From a checkpoint of a small transformer trained on Wikipedia: MLP 768 tanh GELU.
Each number is 200 + 30 x the weight over its row's rms, rounded and kept within 0 to 999. Layers, rows and columns count from 0. The size before them is the row's rms in percent of the matrix's.

# down: layer 10 MLP down (transposed), 768x192, rms 0.182, rows 218-242, columns 0-63
# up: layer 10 MLP up, 768x192, rms 0.167, rows 219-242, columns 0-63
down218,104,214,239,142,199,203,160,238,172,163,180,166,199,253,227,183,228,252,188,169,203,186,208,234,227,243,240,161,173,217,168,217,213,164,219,211,248,205,212,220,192,178,206,240,168,247,182,199,201,224,190,149,201,195,194,200,198,195,207,207,175,197,144,185,198
up219,100,242,233,250,180,188,174,175,211,194,238,186,157,198,251,192,176,209,201,204,167,242,203,188,168,222,208,165,217,148,210,252,157,195,265,201,222,237,232,182,232,214,200,166,254,180,195,210,212,158,209,222,166,210,169,172,121,175,180,177,132,189,184,210,132
down219,091,160,198,175,181,218,208,191,200,210,176,188,299,206,203,207,220,121,232,210,188,200,249,166,223,217,205,200,166,199,235,172,191,179,220,213,179,171,210,196,161,179,198,229,204,197,163,232,197,243,232,193,183,200,198,250,210,198,218,193,235,205,179,179,214
up220,105,165,176,241,209,241,231,225,229,195,203,220,224,213,187,216,226,201,168,208,192,202,247,197,162,194,208,158,244,211,196,210,248,251,219,184,224,179,220,131,154,198,197,220,245,166,225,186,158,196,226,116,215,163,171,301,201,244,232,194,193,174,201,203,189
down220,097,140,247,252,241,197,178,213,235,195,161,177,224,207,202,245,169,192,246,216,205,223,217,196,200,199,200,213,251,181,200,232,168,219,266,198,231,205,187,201,243,199,183,240,196,181,228,202,233,179,187,191,221,177,248,182,226,223,208,210,183,188,258,259,282
up221,096,201,127,201,203,141,151,187,203,195,247,196,183,209,183,191,234,192,161,138,232,194,202,232,197,201,160,211,190,188,217,236,210,155,224,208,218,169,179,173,187,180,235,225,195,191,171,188,247,134,152,256,195,180,162,159,170,228,217,194,222,160,195,214,220
down221,105,152,223,242,199,198,211,187,166,252,152,227,250,212,152,180,219,192,229,196,234,191,207,216,198,245,170,205,170,203,191,158,189,175,200,242,233,214,203,223,177,243,190,186,256,219,126,202,148,164,191,172,281,175,188,254,204,161,179,195,199,245,175,171,212
up222,100,172,158,148,172,181,244,182,165,227,229,249,203,194,190,208,257,129,239,209,173,226,197,201,238,203,251,192,242,214,212,234,210,176,217,237,191,182,224,226,202,187,230,215,156,212,197,137,137,217,218,209,277,206,174,187,260,212,235,175,223,165,182,159,212
down222,099,199,269,175,146,191,214,203,201,163,228,196,272,174,196,212,195,225,236,243,118,151,199,177,185,203,238,157,205,192,225,162,237,208,176,292,196,190,216,200,212,238,148,154,171,215,164,224,182,174,231,177,178,198,227,187,192,192,188,202,253,182,246,176,208
up223,103,226,185,187,257,194,215,206,208,191,249,217,217,281,227,244,190,171,216,163,131,179,183,185,176,213,197,196,158,197,257,199,271,215,227,200,235,273,171,211,169,181,127,204,206,198,202,181,212,176,180,173,200,275,191,160,176,189,157,184,205,172,200,200,154
down223,094,159,186,209,198,210,226,269,201,196,232,155,216,194,214,187,209,265,182,212,111,199,191,226,213,195,152,256,133,190,194,207,209,203,132,195,211,181,199,190,223,238,266,156,191,193,223,153,158,227,211,206,146,227,118,159,196,260,177,231,246,187,162,194,209
up224,102,192,217,202,171,194,195,245,197,235,201,188,179,203,208,155,191,194,221,230,201,211,228,191,209,170,138,168,237,180,229,239,211,175,260,298,166,200,188,186,191,195,193,193,187,90,193,187,167,212,165,191,257,199,170,206,233,215,254,178,146,218,171,177,226
down224,100,202,239,242,209,205,199,155,224,156,200,235,185,203,195,198,279,166,206,190,194,257,181,157,174,200,198,182,178,164,187,188,234,203,209,170,188,199,173,190,226,187,182,203,264,220,241,209,115,169,197,182,179,191,175,207,161,237,173,172,194,193,196,216,198
up225,098,217,213,189,216,245,223,196,204,193,212,254,132,177,195,210,205,182,140,223,199,223,254,228,162,205,162,225,175,198,193,177,239,196,212,197,181,164,200,235,207,200,221,203,209,234,161,202,187,197,178,232,149,189,186,210,207,245,222,152,225,173,172,194,156
down225,093,183,188,220,236,225,170,183,213,209,160,254,182,200,209,263,219,215,173,256,148,133,181,197,224,209,255,159,208,225,237,147,185,186,116,210,238,227,166,199,157,235,221,187,174,186,219,192,200,189,142,213,240,195,242,153,185,210,208,180,204,237,229,184,222
up226,100,153,188,192,213,234,213,209,236,187,226,214,186,192,175,140,172,182,196,210,232,193,233,207,172,216,192,176,188,207,223,212,234,197,212,192,200,167,164,189,201,184,236,206,219,213,219,184,178,250,242,175,258,222,245,253,183,244,226,190,237,184,208,192,146
down226,101,215,205,174,206,219,206,200,197,147,264,208,239,216,203,200,235,172,196,180,200,244,206,191,157,216,189,136,217,212,207,163,163,208,261,208,244,277,201,158,175,234,145,234,216,161,195,191,242,183,191,204,211,195,219,136,187,176,208,218,234,226,149,201,220
up227,106,217,194,222,231,206,159,146,168,165,199,200,200,225,221,199,209,199,178,202,181,213,200,161,200,257,184,177,164,213,234,165,199,164,190,219,215,167,211,228,212,243,207,194,225,198,234,181,202,243,180,177,240,209,148,261,205,237,168,185,235,205,196,177,204
down227,096,196,137,196,152,176,218,208,248,214,190,183,159,221,189,210,180,191,214,206,95,153,180,228,182,181,218,220,184,204,213,183,191,213,171,198,213,187,191,192,216,147,172,258,182,186,198,237,164,183,165,245,208,179,187,208,254,252,201,176,159,196,200,245,171
up228,099,198,184,208,169,187,203,236,209,175,273,214,273,160,179,224,240,208,205,228,198,187,173,180,191,206,224,151,200,223,194,249,221,193,267,185,225,217,191,207,214,218,196,188,217,245,245,221,180,172,159,168,250,158,186,213,248,228,192,237,257,204,211,165,219
down228,099,204,196,182,174,182,228,145,211,173,156,203,231,190,203,175,182,191,232,185,195,244,229,171,171,229,216,195,209,223,171,197,202,209,186,222,230,134,236,199,216,226,152,232,237,217,207,203,151,216,206,184,208,195,207,195,178,256,200,180,196,184,129,257,148
up229,102,134,209,191,167,192,193,215,221,166,179,225,230,227,213,213,159,230,226,184,186,165,198,186,217,225,246,215,199,222,200,209,188,184,243,223,218,131,163,160,200,156,181,179,247,222,247,228,254,197,227,216,217,174,227,195,228,177,206,166,214,187,193,205,201
down229,099,208,205,170,197,207,197,125,223,198,156,191,227,225,219,210,224,189,172,194,217,289,189,171,181,197,218,198,265,193,231,146,182,185,174,224,188,226,158,195,214,219,258,193,225,194,199,132,185,162,224,226,241,200,188,162,200,214,227,232,238,204,179,159,197
up230,104,144,147,166,191,166,186,231,236,167,199,179,143,198,209,176,237,230,215,205,155,242,232,159,222,277,145,232,201,205,146,196,162,195,224,148,225,178,242,151,171,213,224,150,190,221,198,168,183,218,207,196,228,212,249,168,214,205,215,190,238,216,236,203,211
down230,100,170,248,237,173,173,198,207,214,191,138,200,204,215,239,238,213,141,210,243,156,173,233,228,235,162,212,255,221,178,195,210,170,164,216,202,206,179,195,210,187,212,228,208,192,182,194,171,202,163,219,171,211,217,179,161,236,253,191,194,178,232,212,220,197
up231,096,185,178,262,198,210,176,204,238,166,203,210,210,210,183,208,206,170,196,197,216,185,193,104,178,137,159,238,195,180,202,290,170,181,195,257,231,166,234,210,199,171,219,238,132,216,190,214,181,279,172,220,211,269,208,177,189,214,244,136,235,202,217,176,188
down231,107,209,203,159,187,228,169,195,217,208,158,226,189,202,194,182,217,132,168,203,207,188,222,184,230,249,247,186,183,198,271,206,229,195,224,171,182,211,205,171,177,234,231,160,230,177,201,154,230,184,206,222,177,237,211,225,242,200,189,273,259,194,163,179,187
up232,098,165,172,272,226,134,152,228,185,239,189,185,156,228,218,199,215,152,237,235,175,207,247,212,220,195,222,186,201,209,235,161,198,227,231,189,170,190,198,206,231,237,232,133,196,151,141,154,199,228,154,196,201,198,182,189,214,170,187,217,197,156,218,168,197
down232,090,222,198,211,165,195,240,225,227,235,169,246,208,142,184,209,176,195,146,201,164,184,238,228,215,227,196,166,213,169,239,194,179,191,203,165,214,184,220,202,258,190,239,153,206,203,286,204,157,212,181,151,213,198,183,168,226,172,201,190,194,220,149,161,191
up233,099,211,152,131,134,202,228,199,193,192,207,167,242,218,211,234,208,200,220,236,222,209,215,210,154,209,193,174,172,236,150,223,201,240,195,187,199,262,198,232,219,214,215,146,197,175,244,194,207,193,223,205,174,150,226,153,130,196,147,191,179,132,226,228,177
down233,103,229,161,183,275,153,177,158,188,180,236,202,228,170,205,270,246,203,229,190,292,208,254,222,186,201,155,237,199,199,217,155,193,209,190,198,211,172,233,190,196,196,162,212,207,208,233,199,195,207,159,173,202,217,165,215,230,189,251,210,231,253,174,191,245
up234,095,190,195,245,211,239,165,219,140,177,218,192,251,234,182,212,196,216,216,184,154,255,180,262,166,281,215,231,230,185,251,133,188,134,119,251,190,143,177,215,218,201,196,202,198,176,225,164,173,213,188,222,188,228,192,239,172,147,181,191,207,173,189,150,200
down234,097,184,235,232,146,186,178,225,235,238,180,214,202,168,142,216,221,214,165,196,152,176,105,209,293,197,253,191,176,177,216,225,181,199,210,171,199,187,212,214,149,172,198,192,219,199,193,228,178,217,226,206,213,227,223,264,209,204,213,176,206,225,178,206,180
up235,102,227,189,237,182,197,216,155,197,204,168,206,162,244,162,186,218,217,172,166,216,189,198,163,184,160,181,202,202,238,246,238,222,213,219,196,195,197,214,210,235,232,224,173,218,189,183,227,181,208,234,188,179,148,205,172,249,213,204,256,278,143,196,168,196
down235,099,231,164,199,215,207,183,204,188,196,200,181,164,224,204,205,240,203,220,225,150,235,202,266,205,178,161,165,174,199,206,185,203,192,213,225,155,212,216,129,176,179,218,262,207,181,203,225,210,211,208,217,195,197,233,222,209,160,184,260,197,207,193,235,213
up236,098,185,161,212,177,187,162,140,189,190,193,222,246,200,181,250,204,207,205,219,197,201,215,149,179,217,180,224,212,220,197,207,241,250,194,140,214,222,180,188,215,211,214,210,172,160,223,220,163,226,209,224,209,211,219,128,208,163,206,167,212,207,217,236,261
down236,098,148,189,179,210,246,190,172,204,204,188,169,193,167,233,216,186,226,252,199,191,201,216,239,199,165,229,196,198,211,192,201,163,198,214,168,208,184,172,172,208,152,181,183,213,194,198,163,197,249,202,155,156,211,196,220,148,200,197,210,261,135,245,241,220
up237,100,202,212,204,185,230,168,199,235,161,215,166,201,202,205,238,146,235,177,210,166,150,229,246,206,196,196,212,265,217,200,227,197,176,168,234,218,169,173,226,224,166,186,245,241,258,224,180,212,184,244,192,142,213,236,179,219,199,187,260,258,202,213,201,212
down237,102,224,172,213,156,157,250,235,153,173,255,189,206,196,242,212,155,183,217,170,181,241,186,212,173,222,183,165,147,178,157,170,192,216,233,206,181,186,271,186,235,173,169,211,176,226,217,254,180,205,217,221,193,180,238,220,169,183,199,209,194,200,176,201,184
up238,099,231,188,192,195,157,205,239,197,129,170,226,180,182,217,234,208,196,172,206,222,177,152,211,204,260,145,196,156,179,251,194,185,248,203,213,181,204,196,168,208,183,207,228,195,255,268,204,167,208,218,208,162,239,202,195,184,254,237,180,156,160,217,188,193
down238,101,231,186,222,185,203,194,233,190,192,183,198,174,197,209,187,202,126,170,227,160,233,174,180,150,240,242,173,256,211,205,177,143,250,134,171,192,234,152,185,215,196,207,221,218,216,197,226,207,171,181,167,198,111,163,187,189,148,214,246,241,254,172,175,180
up239,095,159,210,142,191,210,204,150,207,203,211,215,262,209,165,159,211,239,189,222,169,182,194,193,192,195,245,190,176,265,221,208,209,202,197,234,205,179,195,208,243,185,185,191,198,226,265,230,168,200,220,204,202,195,174,175,151,242,190,199,239,180,254,241,142
down239,093,185,243,142,231,199,243,193,224,183,215,184,222,201,238,213,206,176,224,172,185,195,158,274,177,206,199,233,195,209,169,198,184,152,134,121,150,236,198,204,227,177,211,165,158,187,227,165,164,178,181,211,180,237,170,195,219,251,190,241,241,197,147,190,208
up240,091,217,159,193,214,186,216,196,204,213,191,200,205,196,154,198,185,233,199,209,211,199,250,181,189,169,138,234,245,193,171,229,227,168,201,189,196,187,194,126,208,198,196,175,178,186,186,169,131,164,213,190,184,200,142,160,232,162,195,186,156,202,165,250,227
down240,098,218,193,213,230,237,190,187,231,176,216,192,194,236,208,214,177,151,177,203,224,211,145,218,187,140,268,213,217,169,163,188,196,220,181,179,186,229,180,167,199,243,235,200,180,185,182,180,227,242,225,188,244,190,191,225,179,172,201,184,222,218,182,200,236
up241,101,187,249,203,192,171,196,217,204,191,224,236,173,207,155,198,188,173,160,228,221,269,182,199,234,226,147,190,192,200,229,194,260,197,189,155,202,196,207,193,257,186,223,166,175,168,227,170,233,203,200,251,211,178,212,202,242,196,165,187,186,189,204,204,206
down241,099,180,192,155,208,226,220,191,218,200,184,184,203,264,197,179,137,305,151,235,155,233,195,154,144,181,188,189,208,183,222,205,191,164,161,206,196,188,175,211,195,172,167,232,181,151,167,145,208,224,187,173,205,208,169,241,163,216,231,183,267,156,178,174,212
up242,115,234,141,190,216,220,204,173,169,157,227,160,233,189,189,185,178,174,223,241,168,169,241,160,174,184,216,206,166,196,229,229,210,216,169,207,223,154,164,204,171,207,159,236,150,234,212,196,190,246,190,216,221,236,175,154,218,211,258,178,204,211,154,182,186
down242,110,179,239,222,168,155,193,209,191,234,202,246,184,160,215,163,186,228,202,217,207,171,207,208,131,240,202,179,220,236,234,267,279,200,224,199,206,201,191,199,176,193,187,252,227,192,179,162,187,241,200,255,173,211,194,210,225,259,257,173,191,247,204,216,208